{
  "n_kv_head": 7,
  "d_mlp": 2240,
  "norm": "layernorm",
  "positions": "learned",
  "attn_scale": 0.125,
  "init_std_up": 0.033,
  "beta1": 0.9,
  "warmup_steps": 200,
  "schedule": "wsd",
  "batch_tokens": 65536,
  "seq_len": 1024,
  "doc_mask": true,
  "train_tokens": 789800000
}
Each number is 128 + 32 x the weight over its row's rms, rounded and kept within 0 to 255. Layers, rows and columns count from 0. Numbers have three digits each. The size before them is the row's rms in percent of the matrix's.

# layer 3 MLP down (transposed), 2240x448, rms 0.0252, rows 1235-1356, columns 280-335
102:095118107105091151090118113097127107121092156120077107070135142207151138086157094128124137082116231019118082142137058107185080115109065106178126140144138114149138122140
095:188119110176148176164097125172146100119177149111091139145096147119095112122115117124108127108148209180145116112104088172132110094178120162170138136118161077200116133129
105:173098173129174080147124160117173106149051107144126085128108142098120163145096142058088115145169128126125139168127153136144085152110186111074100093166146099120103177161
101:093105105131111117094151130124115142189142138165073113194114135124088150106178134099157132118160136143189123151125083157188125110161127076107120147142116160132171147157
094:107122100133096141099117187121140054110124135126159138119150169065130095135148153080182091095135125162162097122126095125105102144148133139108104142143103115124138123147
096:155124154123172132133153082069126165186108132149154103174134112136170122120097186122082120153145169164125118183134156127085132101061152117118119149182105047143129130149
096:134089184114167129098138098071107141134077117141137085115150084145104108180173122120106127083102166138163107174107140099090161104113121116144120219141143171066050082114
090:100031134131159146094146113086087179122109141125138167069138120136087123129124146112113131080104182128102123128124183093133111206117152160154143090107055126135154142145
106:110187102158191178131108129145163163118093150150122056095130151141113159082117085146139134074139066154145141147074135119087137156170131120139163100157159140156151093121
099:092122190156153148127166116102204187085164139112098111110115123120119111141143114138167111101158098139151140129120145152148124124178123133088138100123132117097104061101
095:132120116108085180164181157161097153081134079110115133099139106129125140147078153132133160083123124086109089115114125115133124185127130136138114179132115111152160103160
111:156105128090130212133122117143120150084182095181166175173177100144142163095102072122088122099132155069110093154079116145148129142113154116148163099199135141177040125186
106:138226086156082128134059136143137118158106130100113124156102108152143140155120112143099136109092111111135139181135142084078100125143123145095120095202065133160154093117
099:197124124112121100053160141165163136110159129159151101091118158126078161118102093126131143102115151206130091147150125144121093113081144095118114138148189120075176120125
098:099128165114135113146122135109161174098110085111129151127132128148127133136114100090132110154127171054115076097191223143108083141173099160115140215154141091150116133130
099:115107096053169141145124169141107125109101098150076101141159073167108151117112111140167175158093125119165159126177106152159131122189135129117054145102142171129086154049
101:071157142122196175092147105152204165104160131180075000104154170124155116145146087079109201098152070134153170115187068140141076190164152117132115092122122104067172099129
101:088136154108125095098107114136145089117083186137157125141094127149075150153147127112098080176151163100142075116162114122143098125071153104155134133091137087099099157077
101:151161130169163150139129161146140165097101155133185166157088131140175089154149098137106113143086114160132122131169084122138142089167102176069102159113149139162108171140
097:117163150201124101145051145139196113173114057118092136097157168106112167149112143130145119126181138111142126107102164130118110182102129167097143145150170134123135150119
098:115107148172101098112105156104161148104142057074096099159065153162066087171107114114145156089125131087128179163127140149130135112117083161145162121149177130123092102113
102:158118144054121103136143106142112130133101155109125101140152122054201095138191208109167107064112120125111132117128114161084121107135114126114054156030079179087104199183
101:115114145100124116116067199131149141113138107121105138082107144091109163081168115147145120153076145159194114133189100103146160112148095139146141134176132128143131173110
109:121146124154173167178131089177122133096162140153087119184098111131110086113153132128164201192181148102176132108136072133106150165172137124123142095104118072116147156136
100:186128109218162145103094150145121149092132104120077130083119107109075137117076123158159144121154098173090118083125145084198167105070136075133141086173101103136095116106
104:194138172128133077077142129154160161151150141146063075100168113095145127103133090130116130125134189117166116114160147143066157133094117128130139148183166136148119125130
104:154102121156189157133146140117101093099154159187115098088096152133166125111151115149176064174158140145107153168146182120113055088113148059143153190173084168103144121109
093:121172056178115105191139086136110135165109120126122160082110165111099122135045167101129145121189139107141184117117136102100093106147126160095095107140187100129161101130
104:092169199221108111112128105170115126154122110131068124153136120168094130156111067123121148086105085118145134079158102133114104144152140144172082078163177069176090122131
101:158116117057077114091123076177085124156127115067109113166088120119149177131120035164156141146145117156108081117091050184130092091154115111119091120222109142153123109117
099:118146149102117163155101103123098179135142120175120138141049139113195129112084174117088069120156093143140088205150183130157152068154141156099097164131071154136057121169
098:144072148086099145084172140110101146144095137141117143085172164144066152102142154084121111106082139168146148149163122164140108135113137138153141135072138135136074087144
097:140112114106118127146150087074067155099189141114170046161108152121115061069085158150146128136160111090080153190150150158173096154187166108082145117153054151139102106163
102:085088159091147180134125107106129093163130125132182133119114132158112109117133090085076129190179145077068086095126168087149164153148194168084209162151126184107102139129
097:168103192119110094093118179107124087101106142116150195098143082142113132131153151159142135095087194154137103124084113118106100108166101039134162135107145123089125131085
096:092126100106119173106109137189103134103125124112092145096120089151119074140093132086115115096147120196104112078090108160137087149125110130113148125088121125139139154125
096:086116169168093159089090122074103103134154107101087111072147155141134103092173148140066092114079138186095106113160130184091129124179167102109142166124109117154112153188
108:081138171128109115060178088073104117125198090169141164185111176119130107129094091089073116136108153136092192108117116123151099150194159176151155068096125136115159060112
097:120102143198179129098130115130148170136130104129075099138121152111142139154101096116103136031163126077162134165087161115159153102107122094123145133236085115109095130162
094:160131154157111141148172029093103125189097105097069153094127132081104125104149155113148120131153158142138135131152088110099160179180126131060100149136162147166097188104
091:146111129165083083108182132135089127104123161186132101163160159102095084139082135151162160129104139129104146139180122155092082152210112119104127119111163187204127139166
102:158148148092092126137139139083141092090147118135137139089112133047165116165108092143182137072094098169098138066118171136089101113128119135146099120071151125169125111094
098:118157140070104104127099113126102165113155135112075130104100153117168093126125212139152140124086127115138103145135160128134067115121137063122141074114137107138116064163
099:110160187159073093144126100088108096121157158115128137107153142130158128209111091212210139176102163095146118146117117099149179099185120115115144099154139052115157149139
101:086133103153157140130244154128138124118089121081114159163141180147150087154112107142135125144148101131169155125201128089151075087128198159152082124118068184192142116159
100:141176164123165153165125192156182114118062158122131104078160128095108135080115174153126147178107144146147170148110137147072087124150217116084151120190121098117148126103
101:068130113130099184117168149156167114146135128181149125154132114141039125106179126109109097133096132200135144131098111088111108110118135179096148094155176199107158090179
101:152185137100141133130093114178125129099141150141150125207113099129151096149152096130165092129144120088175131130179122153096108117127120139139126115101105153164131132081
102:168111125096115130134110158133118116088072167126125149134125218139165162154124140116132139144101159134128078116112130084113108050106112085128157164131153106163088156126
100:145118194135162159122176103099154070167139172169112180099149162073182152139125067122119150149078056145128101122115156066159116124179139122139139107142143126157076169180
105:133174140122094212139164127094109144127110075141049174206128129101217243150116124101092120124149153153081130095134129152115126099118107110124149105097134117097124124128
101:050176136136152123090139084123112094078114130120142181096100113110067110068114127108171093093107151125221083084164170117104144154168095107107135109191152104108105155202
103:129198167158152215125215124096102153143180128141075181192150103156116120093114163134141142109095141096119124068111127125158134155118194130113074140166146141149091067159
105:156088082101143143131157137128143096140127164130146076102143166113161103087125148125163182135169175071191157165079137113138094143139120099149079103076084139132129117124
098:163119154121137149097197130137165186121167141141151105137111114143100160136136089137106192082083060208132114098180094176137132091098153120095132142072138098114145200098
101:111133127104125189132079061108108156152089105155130180123119128141146142103077104164153122135150103143178103085061100091084115072131110123116117100099132108126165101085
101:084143104107111163107156083115128140104114093091125125114141175096158096075098125119084139106129161099107168104116192088100127151131125172131222165129121157132186150188
106:122153104133178074055199148110164121139114148111101111167138161120175108166115165080117155124156136137068175129115138092089119165120123173163189063175186175102148165151
099:138113129122178087087117162146118104084106104116132120146200113150108093115135149121150123108178090142146178130126143120060133096097086188083116114102152055132103179110
097:132134177104130142131115154166125123143190185160117101119165133100081132136166120127122084156140148153129147105111144173085179120155100145125126101171074156111135146110
093:147102112133172179172130130075127129057175089103131154115130119130124127154118161145096156095129059112087185152155184156112108146120109148143140109197143171125166139095
102:119094097099053123180137167140093178181123170112158118143149068073109108109141206126126057145128140100085141099116166176161146205127152120103111201139116161183109123142
100:080160205122150116101138103107091150117073147162154124076132118119109146191162103094166120133136088105086127114135159079100161130186178111178139108061106123157205125093
099:111121181157118140172131145125229089092083133113117129142092137129086147104136162113102093099083137135140091155160161154120116087113097124089200166109135075166167140084
099:146129136138126083132140102129051113109057136126123111126088118115126112083155123099114166133164098122153104162146161064131128108086179210111121156107123152129072173108
102:154168101142122121098125143146148085129125084156119048135200146114131099126120079146137102075103168190082129124141143129108143163091127170111090213151100177139137185099
100:133121123122121123160148143132142117140133104171146154124128074110138155148082108133093140116200048161152181086093142102124140141183135117111189173159138130120134124117
110:096138069124157063131120100127137134125128099117141071069082155108122142122122145166134135142145132160114118153082164093158136107112101160077107108118137090181174114110
094:140106106138171123148118150179166083121095164141162140081106103175133118104240172139178173114142137173121133127147170108134168097089193079043153084053056134114111060109
102:145080164157168136147085124147130127117131115108138159162131134126116094167120194124151090140174099076151155169144103145102131150179187125101150118091093148125129035159
103:176171165165161109125129092118134110119118146130137183145115112132144132092130130098096086059150193123148123094052163134147127119076172137154087174113133112186141174193
098:127087097140100146196119117079140108153089136134133135128095179125059123117129116075161109148158092137153166140110121090131082103137162125126119147170168112131145163136
089:098139135075134160194121129096093100141112123142081165164098096126069141147114161074114140176140117148108155131149147183111121114105106162068156073074116153129160151147
098:163102156121131056073027169104125137163123177155151108093192129153121139138090100112100100104092121123134138092149101138131081126159107150127079170145149105128102100117
098:122088087150092147075167106145136138118176172111111155145141154088114157132109087196162161152130159164113104141091069110148110147125091159175123154108126108117092109133
091:180139089160126127060168129132094129147143126128120149151070094114161151162132172099127109083115088120127157145090125120108115117109129136138103118049130110088132105111
100:164105115137099124114191189115106090173171065161153102152084123088188145186163180116051134133123150153141107092255150169042188161209148181111105085171137162130171126109
102:085082083123136118173128064126159148121164134124123155072148132103144172118121128138180183154106178144145138104174124119197055181127092144190131136128102109125144162109
106:104155115146081143122150144099120142099157139114116116130167168148059101125144105164088134155097120092141116127130155131131065118133102118176105111112107107117116115119
104:080141108076136134058153116146163186162148049114114059168122127117175193120150108105107171131071149184155117160172131129042103146107119135177158173171083141155208115139
092:121156156146115125129139109130137179129106178180138117117099155122146165144143103131130151104090109080128050096188156112177176059158124059160156139146114128098136171115
095:112121046129132108142101135092134127181126139143152124165156138093114103160130139158110054179130149141084225162191122137079110105188192116135157144169142138107106172185
097:112117105120175129162023099109176100157112133089107081123198147100066120092129170123140120125092125127118132153135139122131099061124101122086138137169151089068101126161
110:189118226112164081146136167152131120102117136128162126155142134219141108125116126156105086103157057160156169108107139139181151080139137064157140119163116113120157132076
098:118152151135107152149141086092132093106122142086133132133179147124100147073135116154115183043091142089143072115073116121125146090183144162098118161104127126159117109172
097:188086223143110092153139158099116096147124117087083089137145188086101115185168127120149102083219091098247111135093165172108105065128093099145137118194127142146072153123
103:175087142086115112102110150168122123137142090152111091129080113135120110124110109096109182127098135131143145144119092141125095135135089191147135101070164109185137116099
097:137129115059120127153134161100141130108099078133149102094145126136091136139110163169085147094156158092104109174121103087084134091069134164122157123142101135180136160181
096:125103114099138107165093161133123131193117092114136091066161081098124175103085131147146156154122102134112137144145160124083142160100109135101170128087138137131153153108
104:126115107154142094097085183112148147115121095132124150124102085157086142089172175108126101099158102081110120088131128158115174150092116152112166120156165152102174159188
096:117141111172137156201123075135140120143052092112116103126162120094136116142142147116161188094036153108129179134116136167187109119137075086105151152114081161125145176127
098:185164109134140150144125074102104172102195117136148164137099109139157152090119124141118164121152127134171170110109123142084159125169129166103064101111151103106128143164
094:122084103164105130173093083102138143081129129099135155153056136163141120144058087132119131108161132115135103133152135152124131128135093178114127138109139167125118116180
093:112157137178091131183100102127142074083199101089144114166129076114133186124083158118138081078131095160202142101179081145140076113110142148147108097095101138131139122085
101:108148118117149123168089101102149138130139132065172094094123073092123160068086128163169154157108123143216096117203146090145135133128142120100087135101146198143124171133
092:147102200134112073028159128136136116165133133134124152125169173123169159083104120154186112137136104198191112168107137130116158127087145119181103118185145149139103094141
101:126125116184118175076109085161139135130151192122100111136114134122137160090138196150122139192115184101141132091037120140089136141136098114151096134149126089078113172095
100:146087121161090147127111132136102154137139170101151074151131139095112113162160108161084129146109095121145079175164107115091130126136115130122152117152112100163123117091
100:089019105058156170099159106091148105103185174154128129085072134155112076106101170112127098149078162128149068127119142055060143121175119069102095119139075112111099098139
105:093117173122113108127166085147156095136124087096151139170168154197135145137103115102102075127113039126137179124146145197197125146121065094122136097095178111157104094098
088:138139143228171108094152146135095149108163121146160141096144133111153124081153103089052155129149122116149150158110110162110091090151184102120140116127138129170106163162
093:108156167169133160078167146193158085139078137141094150160129122067126085134165110115081117144110152144118160069114077105144125134165072173126120128147089135116174117057
104:146137111132163078096154122132127085135086168117120091034104118151165095135132119164104192097108082131097127150133107068131129087105188118137116185134135206115071048153
101:083126156127130140088172137133114130147122109145160077118075160161069150114157090108132088048120133096130129130145158084111076120113098106116173090074131112106113083095
105:153082144105078096137153084122070164093155089184134124111072106168170121154095165092165118132157117149155113107166164125134133127118090111128116127108127097093137078095
097:112120135112132130183092179094118100099116146198146182143118092102096136145168047152075145125135147158124158131110227151106145134116120163156102064109128087138147061102
104:132160137147116130111157114100127121134159125105143184091137108070140148096112078180139158157108162112142118135117113163113161131068112140128173175138161053108092139101
105:105114094088115113155118130170159162070125094147155125094076091099118111172090170163093146081097130107127125091048125091171148153145080167149135051133143104106118097098
102:069139140126123141133174120122191102151042136131134071148148169078145151106082139118177152093155158130124211149103132142118121181108164132107190143190107104159148111164
092:097120077102045093135128178156104104107102132137155092122164136161082147070137126104110163118132122143124130132124160137078112166145138133130138112128144129182118123171
096:117174125066099069066115115125137075147109119152072166095175163133134114095148134135113142075138105119124085135091100144115153132144103106138136165064122144182057089153
103:166091110139189126108163144148144147162143156146089066168157170150143140135121069155121153114153100132117181111154092148116060075105108104200131136145177132149139121055
103:138146211094116139114151117044083122114108133168129121158164167130160113131082097174101065212156106126170155122113225110135115061149113123139111211145137081087090070074
100:099144083127119141177160147148133138130079142099166112150177105095120098151081160129138083165140088098149136072119136159171098099093103133140151138102121147172113100159
092:118078129153141193173129108165146103102121112140064148125143140114118138176087122188147129107064109146235153103099090123145140160157084130107055095114151094122161147130
095:182150157142088156137048128124153175090188118110178123149144129147114128096071178087093215142129144116155133137112196111123133123152090146136087088112115066147104127084
101:090115127092094192153178106129112129153150102160177108190116084149121075153129094136133102114095161054128153172150113129124112114137116082127057153156124169128177116161
098:108156148082133127153116120143129173055080162172124098126176101109139146119098146135065164091121121108167178119109080089088183129127132085184073168124116130152128145160
093:106111139136177071100134130100153119119177173142144114099092188113085151120125186129116095125096135118118147120163099133165128104144175111062095096090119104131121138121
105:151106149078080150157109113110118117136165132107091124160121139139147089142177137119159157099138171097085126136140111086180100109101150107140153101204115059125061155122
103:119104108107147120159127068090059141141120153069134171155132110059111144137135179179122078131124150165143085167158065127142114164166136126112084185106125136096122158121
098:109100155122093141124103130208157122155152121152101137152093135135136060180146153133125157121108129130146132145151104211125142190070076112089117133034105186092140096179
# layer 3 MLP up, 2240x448, rms 0.117, rows 1236-1357, columns 280-335
092:143167101082108082085191150207092150135158097191157080158122066111134109063055192147182120154153114133088097119176160134114117178129170125110142113115099128136143126158
110:150179145136149108101112128170086077078103198132138095167152151100099050147123168102154125082171151143115153180143132128152105171104104144148108178142118136115051097157
097:172104088187112155133109145189200161103170090075095148107204148172127151140127133166096145130111099081094139080132166113128104132092138157165175159115070131118130083125
097:151110099162119141120101135114105123186121095128120117072106096128146108128140117129164135060105143152138103148174135083066133166135101119108143082096035137149112156131
096:142148125072123062135137181093085104054137144118138126120112084154118101093131166065118107104085090145130118091127062201172111135189133116132143090093122160151127121142
099:101182118114132114119126156140186139133173109049092150181079171066125149043098132198179106172122114120158175097152132144035139119137113114167096127148204166159125139132
094:077173099118075169132102116126144078100147122071200105224129144105152107172101079152138129166151128146216112085077106111076062092094123110101157089069141088098137118092
107:159142130094175131153083083112130162143160103153115194162139119176110118110131135106111131138159181094127165134106135114145161084115159145122157122134069093100077107124
093:110179074115122069116159130176110118134143096132164103114149112140104104125148108155159145138102107078131182122177136150076125156117080133159086145125126137187142167159
099:133158144114181115107095045122149112182177095130109095128114145101097129158153185170121089163119122162170147141116149117057181097098130140145089161104172085167144115076
105:169074134075128151112136109176139075120093136091104170071162131136135151171129088123176124151158152168118177058106134095106153114126076115198123115101120126127213125196
099:121112118155128077135163141104079032074081213178131159100101144149114142116098108122088070099138174158123139140121107140089156155132098108107136124119088136151135115147
101:137104069150112148133099092129142144165078150137124148120163113078165147114190128127172137113150115105153178090150136087203173127131115121088164130100116213078109164157
097:103085154200159109119135146107123057100120144109113138180126149163097112196148153098108142090175164194138176138085094118148143183127109099108124123126119123061135143160
100:174121111119117123163135188118152122119160145153148136108159142177114142130051137155121144170190173100120146054081117127091141168098115117147136017173136124117197085128
108:167065074105134080169151086082083105176146124163141166108114069105125106109128096137133155103153160146155142200078144155078168112099135158167116178100131127108142139127
099:084064151186226068162107110187171155107148141129108163179181175111131121125113130159140153138105128136096168068132193160098167167139163122127143076120123085192114123139
100:155089099133101104106186067142144164116134095166101134155194138090086179148098143112119124063181129173146136156140146069112192142114138116140153153160120113148158086123
094:169176136108107130137128148131123123113072101143107143143136123137071152179092173086084159130123121103190136113131108099087170184117126103120033134142091164124152115117
091:116146146148072142120106077147183159170142121150107157045175143160152171158137149181146101121113186177134092171101103121063163103110092109102167190144101137103089107138
101:137136098175179157143128131084154110133111115155144077098128127189084120169104133079130174161143208171169143107148147150088126174117201082123207149197169099177099092074
098:132176118115126128029119159135083145115085185105168089138119125181164108100201120107075089125180120066100131096139142118092136182097142137083118129143135176091095174106
099:142104107109118103127148190099145082152121106111184150084132101114120134096175138143118127088125114165138056135132148206119099128126112130129189123171153165159091118168
097:157129099079097123111101143163175194184075132094159091183207103128099156077192103133105103107088144097126175145189118155134140136136111189097110175138157173084127168104
104:107125173144087136158112179074109127079110090092180171114115086123089181126141135127168151100114168161100090177119066100157131175127121134217132118074090129106135127212
107:118135100113068112124166134154184143155121148168108091112147067129147090121157100127097183198130101133086127105087116116115171183129107165116098096100170092136150081130
097:147161205131109136108077146068099132129188149086093108181157100151144152124148107163123127132103112113146108106112124196170139138075160112162120164151109101115111123108
103:204094130163114146094118140175123101140157145107183118123151106177166151140181123096158050153160114042146103121127147076069114081183125117105155092168089049105122129066
099:081132127118153118196153150121131151180127102202165128112088150106195089171077101122134193157145146108106132148179129156105204133164077148194081162141152103129151092146
097:099114157084206118165120112156119100144120151094169125132121098170146148126131120139125154151191125086128121130045113136138136146072151160124093084140127156121152104107
096:129200159210143111184095137125110095128178079140055177177134108099088152105180168165082104142152140098119143146137091102167105117137128110101214106189143149167147117129
103:131071128141176190037145147173123101087162133151073158133068062133083155154142145146142158155077121136126122100082142164088121115050163101089100128132076099122179132086
101:169166054139110112166147173171091120084105130096125105129140111110119105144134137110131152130075130120132143114155153121100086136060129157179127100140130119114178124147
095:142184103142139163097156093161139167134153107104059094039200111129145171164127149157146140091115104115085081141163148154146135105146112159113158069118125209144150151139
101:158205114157106072110143056117171111136127156166077120144179146145133178077171118168145121065159132137162139118152147106096126157127197140146171185123131103137124085141
096:150078117072076093202100134118127092081191127117181133143132131138114088207107136083149177153090134111137148183129152135173178130070052157161136132114090115154160069134
103:124158087154127130134141144144135113158131152148164112077133156124070103040152158178155193154189130118117146122149156148084192160157154167094134122081093122138117098159
101:159131130112081082150177119116135141064151170169189096129124160104131110082183177182127127126123120106122094158160095151059089139174118133119162146178179176092068170150
098:103114101045173070100113163173098161089151101125134078170159137127091130124109135166139127140099125110136135153091146135129112075118132100150182139083059085081105127105
090:105081093081107149156121116153132153102118126139126134137119021153140158095148120149134128181156101146159124101056164144152164096149100136163170140160180099088164116115
097:137099133133151120133060153171133128129099104115131089104206133157125150162162109117119131165140195068152104191161140166183138190196167092064103116168124108147120159198
099:122042130144139153179147128158177094090104147073096157127136122146063112127131114143116093128110138192138156134157128110189117129080123146077094152135145133141142114144
096:132151086086132148085118106152160097120122141146130114092170146111134201117097123067101117123122097117124131192136138126138088109112142074119086078120117174063116097123
105:166117142154145135132102162124135084155122115195117157123097102119095168145158141132118127170077101140108142089165161174135122118078064123112134139115142110138126108122
101:121110089195118112120166113096146135126117122120130102144111110160061131161112094202077121129136104105106139137153152131128102175181163210106149141122148117116105163125
100:082126132160083162103194096113227087122165126068157089177100130110099111147142174120120164110110166108124119131194118100139131159084133154163096132161157116058139145136
105:151157168185181155100112138104177164119092110130105119058127089168146095170104139142080163138085131142145086144094163199115118110098116114128142194139157082093149113176
102:100158142153119061163094155084100132139145087092112137097134098097127151080103138201168109171108074134142194061224102155020200114158157108129113107061133120149120152121
093:170164137133092119118097151206130181052118110124113075197145159102069108128119168100088169168189089126110129152132189168109156059063105156104163132152153136154129117117
101:060078113103149089133102096136140089071146133147151201062108099147094130157081131143167144146158091173169145000112081097092138128121154073128194158140090115114134143165
098:132110062093115139112166114131140177167170188166068111141162091072146122076133102126105199123148173202187134132115137096144179087103112118153097153099125122165121103068
104:090144143120101139095183026120152121137093126080182165168088168096131068135125200093179145190143197112151175141137129108134125107179104137158108191128122113055097135105
103:122099133134117112118125123095172123104123119190136112087081191160079115072091180074134145162114138110141102101077040156125107118179114108107141125109073114129134136111
103:126144138132107072119070105096073101143110080061090135177138089100087125085167168142200108111131122100123110122097167174149122152140129131100134132036138110102159121127
098:107117131070118103111137074150113109146110158160134086084153202144086177154135119145163128136132123117132134112163176159143128134067070129153143174151103086124177151103
091:191116093133186098095127117175129057120120115109083107099115107113113148199125093126157146109091150108132089078081111127120115139100138110102119134159098169129140141108
111:125161109145115141076129154145164163138138144130110177145127080129128169109073106089093135142101086124145176147149196141172142145111083138117062088128140118135164080183
096:153084170131093122125124145129096118124129146148122134202160105142114151088091123126114116143103121119136106113113164198118235170155112135115176181149157148061130162100
103:124081108146110112200089090110105159132190150112142062108092124140089142145186124133100104104108099122100147125090138098139109168184109105150154071120163137132146084109
100:111109079132084131088103122145160119114181112156103085191073143146135121185080156061082100177080098093078150079199068157161141132092125070107151112090201156143179110147
107:088124158125101097066153202125105127098177141140087148116083138109159107131086129047171143157122131131164100106115083087158104176175129151157125089108141129138133167091
104:167099046120073089084130161163166087138166113144130115172121084104154077148141147155147098126082129151144108126154034180146129115066137118092069176149115111094090104119
092:200142114089132079156118118115075142140113080159162108155148117109150134131095101150150158150147156168185096095120152102102178178074182143171156112174082103070162166164
100:083129099105133160080144157104179118129154101170125111140143130185100118194151102105126162134100099110120142133056158131147125141120108136159131148162108168146130101124
099:100091091077132113181138125128130116100089157190123146113103141143109108093128170117058170175141096088156080102144138102141143151131081135141168112133177148158148128080
103:148148081106147125169115122117150113139081114144121130138202181105110056141085135077152189149087136109105094105135188138072139132107193119136089176136145226117095142200
102:114108160097159101132139150117148118124100212067105120122169130092081094161119129127182194112164176097153106126090120142134120111131192086135143133195108146073115117146
102:121131091113149119127191129151129095141097102134053094123131120100114159144084165144089126131135163107140098131085132141128122111082043169152120118158156155082139102162
101:116183044111101102110217126130099113177117121111076099102120123108115158136162147117048162167113118112126138092193112124134130150108124193099165090124142144105086130109
098:074162035177125151137109187139112169133187137153093120172112088132125167157098120117111174147145119131130116108131123119166156111132109171170108100099142108125091089178
098:126095091144190154076149157167092079166107132125092114154104107149090103139137095169116175139167126134148097132103127127102150153090193194127136122153074138155111049080
095:169083126205150089146111113079102164129136152100123070171081160139136104080147124104143121180104146125164153163128106138133153104120169151139067089169182059151094116125
105:144131212126145129121120192135145120078130131122174122173108095104086201114139135136147130214127124113102193133084157117117121131123160149086120122151145058134066181196
097:106149116121174148131129169130135153185139143154182141138157109141116175057096128120190109123137115121167166106108157110149141150104135095126113141154143196157106161064
096:156099144171100145144125096126101135173153124094117128079125144103077160094123122079139101128163171142176135155146127117129130137113079187158116061179167153096101077155
101:141074130151092172095140147095098137125069173138108180170140097095131116085075103190160115080149128103111177124091114110171138169103184075175179145150107127068120143146
102:121152156111129140145144147081119103113067108087079152208094105152086165127111167101149106120203200143150166087138107126120148196051126133106060093178137114095137136141
102:120080090124135096141143128106127136179101096104121120118121134100094159114109125113117189122121121158106147167124106086092095142096137152132096119068117174189106161065
105:176112107173149182106120132090135126126070186111158168092171157127091142190104137139156106175145148145152124111174116131108162108141137102106044165095100135091181117132
095:111154119120127125130144158107187075147161139144141119128148155054136112141194137088175106159139154154123143121081216106102083103110120193140083132106156130101152189099
096:156154140104151174112175137203078118153142111114180123109089100085154094131171129135115138065098138079086120119119109130157108110160123118157162037176120118064147075166
106:117117156189129129199149158063119080113107112164117086119073162137091152125124145115151159157086134096087166113161104120148122144187113121173107078089159142138182087114
105:167142190143149142101105133128091206105111142108115182115089134081111131133143136124107106106157131119124119198102145148125128115147139172113120042133121157082137137141
098:167104182146085114104157110113109137124083171122168128112082105096151098104151143084167143163130147122139082180094111134182119170121123146164163115133142097172192163109
099:145074144136126119129174119160139083106090139152133064089130143097062151135087122116106182168085141114145146178153094114083128145142152133111132124091118146142123118124
101:131167112119116135126151137140128155141116137102148160140148109083144065112147165128129207195110123132154142107128113190147154162175134092160104122105151079131127093119
099:096151091158109101158104106114121098130149106129128110066149171158122162157082149144111070077104118143152178120091095172127094099148144139122140175109136098099118068085
094:151182155120087115098119065180145115129129162107112132147103142095110139131201109142132101082121161126095126145106149127143132066164177098139101119163163148162111165158
108:147117162112195138100073088167189118128133149105162145127106147129127083085118126115185099151103187141133107169125082162126156165166136126153143116167124115109115150188
093:114148133076132045107164098113124130082118148100132099203165097171097090157095175094105127150167151133104177130145155121175097143090176140106102122137084129169090088137
096:153145083132133134172184150125072138110150124180103136128145095116144113142148132147159129111123126117123138100098134147089152137069154164114185177179106132148099088129
101:122127139095134151157160149178091165131120123214149113127177131134131156122139098149176098088117097108077125101095154157139124165128119120183111127111111125091123109105
096:164157127089114115122125155170148136106063129128121163110099151064187116144192144143155130141120169140140139165103142134120130177095122105159147151096140109106151135179
101:116057131111141127137133156143119113116151136144178154076128104163143129203137098149109151131134139116149135196097171049125104094110101112142166160087109149167083098098
095:118149081177157163164108154155161131153131115150113136142144076159093123154116176083137140143028129076086133155137095108111113104178129124097154131117091081139164118069
100:120120155113149147164123119167156139123144165139120152180072107144152164156090142141124115073109102113135126111169080168091139135127159129153192172148132112192097143156
105:117180128172128146095096108154139176146113103205137145108082161193140120119118140091176089131163120061127154114127101176126120189135149114169081106100171152081103178189
106:158130140189132115116112162174164192122117079115103118130152119136173115064108105156113181170222111110114117088131123156193121135088119108163176112079121120160136204113
102:105135151122175177123134103079103114137160161157117168045166186147091188092164094127159095077176202146089146165148136177166133142137176116132129152136140091102147135098
091:088175125110150127133078120140166158194078167123138170146081168176103175163106143143192093068090124135112128054113066129129123149122166154131112168151180120105169097158
087:127072098107136073088116151106152146100193176116156167132118076148174090108079086115068163101144063142133125143182106098187107163120136068088100097193122092131102098154
099:120138100127159110106081155131080132169131161101166109187136133127191159138093122150136124168164140132105148136154088116143124151119127162153095115109109075115170077109
098:166116124116194203122184079143114137120132144105107102149119048093114150103102122138144139195134106141161162103103160131122152155188159158175191111097116083149090094143
107:053129150150137156140161153129172093086170160096055161170183161109045126078146108066147143126087137155073100122172142145166198121163079170103146151160107100101123099132
092:140142155200124139062162112125115136111130152142139131154150118139177182097072109139166128088163124168155064123087134137127110169147145118068139176084115149114082179206
096:124175107170124129149165113106104105095114141124149120109129121152079131130133127098133159170113115165125115113198143113111145113124189114180137114131126147187063147147
098:153152069140119139123100131152126130185113188220149150109078093107126156125184165103173199091098159164177153100121073096139156098155131116114182081136176095139134091184
104:144138131133154107166093135108084124075133134074103074134061079131149110153154123151157113155095194144148109120114119119151135141150144150138085135131071093084122157098
108:151149071150182129080137084140118210154167097095179156130122104152157141199139158220153136125094119127141159099151110132164133086120122088123157090150142119140123109127
098:152083141145123140146153130089132128099127104160156135098161134107136144174142126155127169140123155144154095116110171131131101138113111159146142169153111176149123124156
102:132153104096115123142115143114129087063186139136134087090155163203080116137111093195218134070134152140173062145096183109128105091140132142113073135129096091093077145111
102:134157114181179152102153078153108114130121098098142108098169043139109106175168159124108102161105140111116114096130126083089162134116147093111144107115148171155061137152
097:156141165125115156144119083137140089144199167150163139137147136122098108115109092132112146052103154134030154219153163159167187142137063110193080143152113139141132090062
100:139095105099134087111151161080132078127160162122116166216149118181200124119131106107158127186165123170097112176141116135166138173115094126114155183120130174103089116110
092:102151120146095111112144181128143122162111174126127088089130135168153134184144169169182123160123155129100175094166135068076081162086097114070099115149142143093134146127
097:126114136122107148166161147096133126118138145103132095119085126187115132111088136137132084111174110136111154093118133106150187126114116194160141130132146147139166132115
098:105135149169139118113157140118161122160107120167084116110129159177151081166144128134155130111136137163076168069155112167126095130140139132134177092111132146090108120174
104:132107072092134165154090132118107142109182125093138180102164044120104144173113142114147169162079082126146133121149140151124145113130107150196144103151063097119093125139
103:085136095116155147061104073151207133126102103097131174127130145110111158121201168165139125122137129092150093128160155101109131146139151117130100119131163116148155156123
107:119160131112196123055159218091193141142128149122131095116140142104092108181149107148158112142149151080119136070125136190094140146115119150085076047135103093152117114106
099:140216128178176141154144115133131149109111115087127136156155112136122073115119123186138088136181161114123081111117102073098093149147132104151097111203140053195126145156
101:111091092178165153097092170168138193124129134164149085141150122129079132089182178146143110161118120078124094145106191121158079135148116150148139076150120080109098116172